Weights of a small transformer language model: 2408 steps.
Each number is 500 + 40 x the weight over its row's rms, rounded and kept within 0 to 999. Layers, rows and columns count from 0. Numbers have three digits each. The size before them is the row's rms in percent of the matrix's.

# layer 3 MLP up, 1280x320, rms 0.0698, rows 277-294, columns 80-159
103:470442514513509513514543545493579528431471512542464558565559525555492580466522443515567451487451479514477473433483515550512522461520459541527485495478496589495463538457481462499461495445498579499433477433476474559451538500457484512455521486
095:527546518545491460467512513466510442489487447395484527518577514540557510419548479456443506489478533444582553405505514518483554491488521483449483511462491596523567509523474498513460450481504509517499526476421459465520521425537453494505487504
085:605476495488502526513434476554449494559465515460538492463492571527498590520499490437514530501492466499526522496457522501497493499523461451466503494536468507471508542525485561505472451456556569492515516495531521521498508527497552419457542499
130:537564478411493535493498540471472515447483411512518421430452557509515500489540502547502505451498461524481509522450489499504504513480482537457497525456463525520467504532527479563462521474537476516468471479489589512491444451540535596498461526
099:462466461479502462490485503447529441554515493422523602515500468520415560515462528489508560537570517551520487500519518492477470505477456461545510422528476526511454490459522491540540497476499487489452447509563534456522477496415512411539477463
108:509421554544529461523510456437451536495508515562429527507519538522435478511473448603531494463497495482507501477486486512448511524454644496562470533529468467468505520600556517522501442451411401552511541514497489459535489485462521552513540478
102:540493490501472447460498493472556534518433474549483535422484520566496509540537500491465500496452563504493482556443550555511519519464481465557434461455526496521382502518529475466523443507480478456464517532526527561545397504509476449512521515
103:498607495440457484496546467462485484428499473530528529483550470406476472549480466441557532544521490534483491513525482547512506533462539467518472454532567537553514493533510484440500474504496525485477521530561521487519515413549562524501467506
098:451553494506480490507471539504438466491472537497535502545501519507435510459441425575552494450434460525438553492426527517487571460608548476506478514544429472519556494462451504451475453501511474509523490557572478472548535510518523469515465473
099:477562488585458508469477456554489524579487499535491547475508543524479523423474525480486543524468508513527435495472426547453448493488566486443409469437540544511492440522477515542431479504442490550462419537504461482457518449534490464489472497
099:542479582488492499540617520460489502490510547529521509568546514473469494532519431471453493563492482621489556519507415421518521471431529533461472481448481519439540486484432524499494542535429470474535453477479527501508511531453451542499572463
104:487518535511463497431497449532500478442448405525510468567533563473483597534541468515499598511474516499448470572449512494516559496566462532503444442502515442510501509498504503477443431497465543465506562461468471552557505483531405480500527490
097:566507544523520543473561541492471525527492500511522502475529532493487505406561597439458538512546520482509498483532524458515506515461508475509525509527426559507577520548499530572471485474449516483502538483541526451448457494485467539529496510
096:528529520485446570519568434547456466596490554462443551541494390519487509471530449464465484562521503459459452540403431519496501430503449532479495509514542522468560536509483484481465534435552509442491421579569505545505475487477477474496570460
090:531504452553488496495563517582483519526491521474489496425479576491539439470496535534511503534596468523495553511484509424552445498518436481550594512502501498519458507458457501568478535518477456510509484469454552451514534526461495441481562504
109:510561500525456570474571466463493468437510510474516520530483487493527452482554468469520509503432565461492512476524473536550545447420508546474462498466517503526524484551495463591420497503487519459545478540466532518427468524532538494486535481
097:476508526489491478522498562532515448495468464473528479415448514524474526539480476491465520519493453533438549515451471480480475500510432435495570508519532470563551452500504511470586520504594497543469489448464511530491472487545439472460501532
092:439537453502511550573546505563533462522480476465528472519499515533527486442472515516477520444454478533528536494529493462510502466607552550519528556518500532440464452544489549601542558558512476474468508529485440508496485470496560372549460479
# layer 3 MLP down (transposed), 1280x320, rms 0.0691, rows 277-293, columns 80-159
097:545486523477584437541579413465519473433581525497558470491510506422492511492459451492519454511576521442524538493559521529451492494495537504483555437516546477591474509501478430541457597525455515526494551485471512461498519531481449518552414512
100:414452589567459537497475577489459485488454510441508539553443550466517538553459565509540496470529532495485477429517570523521461511558479491500504533485508450534473483544494513540496445467514446496469533554470483476554395533471443548446417472
096:465579499481435567501502574528531554569423453543499482447488590493507505456539504476541621519488556492577511463492502484504564457543444521481555523457513470506509493478497551448477442480532512490460507526486563459468508515496528523492575464
110:399567503576524459448466578518462494525504555554557501470420456485532495445547538514509499438551518502444439492463447453493455552514474447507466506514516508414521539562547503528496544445488456565495475506456545478525508552559466586493480498
098:511467463543457467566474490559565444496489455456485536512454468525544521451457538520471523495551482480444539526479516570489477416568504548496514532464511469624505468484500536548507462482475546529483476461538424491556460556460524529548503519
110:524465485487498483500478555515519433461484542505562457483496512426521529530491521439478508525574442427482488606508536511459508546495552482473518499488515514509533522506492431499558430496477542539472533502524501511508429462552501528551519460
101:475513524519546395515541571559458537523495512506511551525515482473491519509508472584560524536467484509538552527424478519558509525470465539475517491414555571535594513503568522551429524587528532500488476479513500504551497533477455522475529477
093:472481484491522514572520490502559498532451470488511601502474529535484587451464488467514435436500543460519496510532476540464517460473499522488574531543527492475507514460431494519554504480488472483472555405476495541467504532530528464479539529
097:484552419479517495497464490495494519480537551489495462528458504470512550459517489402465512498510491533493568543518435484518515488489497487501480505463494477490455462533578490543488465454510452496531513549549474482582522401499534449489477485
092:535464476483451473454431551514506576513455501442582485537505540502544487554473582571529507529527548500545464455405424524508489565482530497518497511484492468535511478510446541528459497523500575472413465530516459502532559527484566497475453456
096:515548520481492447505468487445518551538539483541534455497553498536484544463475485474473459535569482502553445450512459517507602492622534462472569511471500544452551456426537563547497510471491441455552470475462552488385502657476519497483478491
104:554539511459514544524544537497501514538492448552497463553447466459517428493454394502552498501508435445531500477509461531455581490434484449527498544458526478513500461525557440486492492513471530466407519454549450477451491451479531445520477549
099:510480529470473500531477428565483494484566450509491505554534470520543523473462450439490478501541537512500495517442538490543507456548486545533470480521489477485517447521527497494428498489564527464479471460458490519460405572506457492519460520
100:530503533461472608479537429539455503451454533517472569526588516457434498516479418420505536488437543434507494497404502496483515467506549453547503511524501490504517521537508466453550482593526484418548530513555581505527548385510538483512484501
096:551443562439448467534465511505493569468498468451487459516547505485502454479540551531545490562493506542491478498462520477464563444441467436531506497521514509468533479496489589494491483544506491481503522474488499496518484513518554491513563494
097:497444481459486568548517468479451568490539483544442488484458485532411463457447506584475535447516472494423442539497444490448407540485388511508541525498508573516514542460484504410526486486498452535499408503539509430519486438545512476493548503
095:553455460484497443473507447510445458455396505468468501421514531494443491473526475535479456482599467499458437462533485531404517587471530532432569452500464506444494544537518451526504541532493502461543452476593445522396456558457503387438492502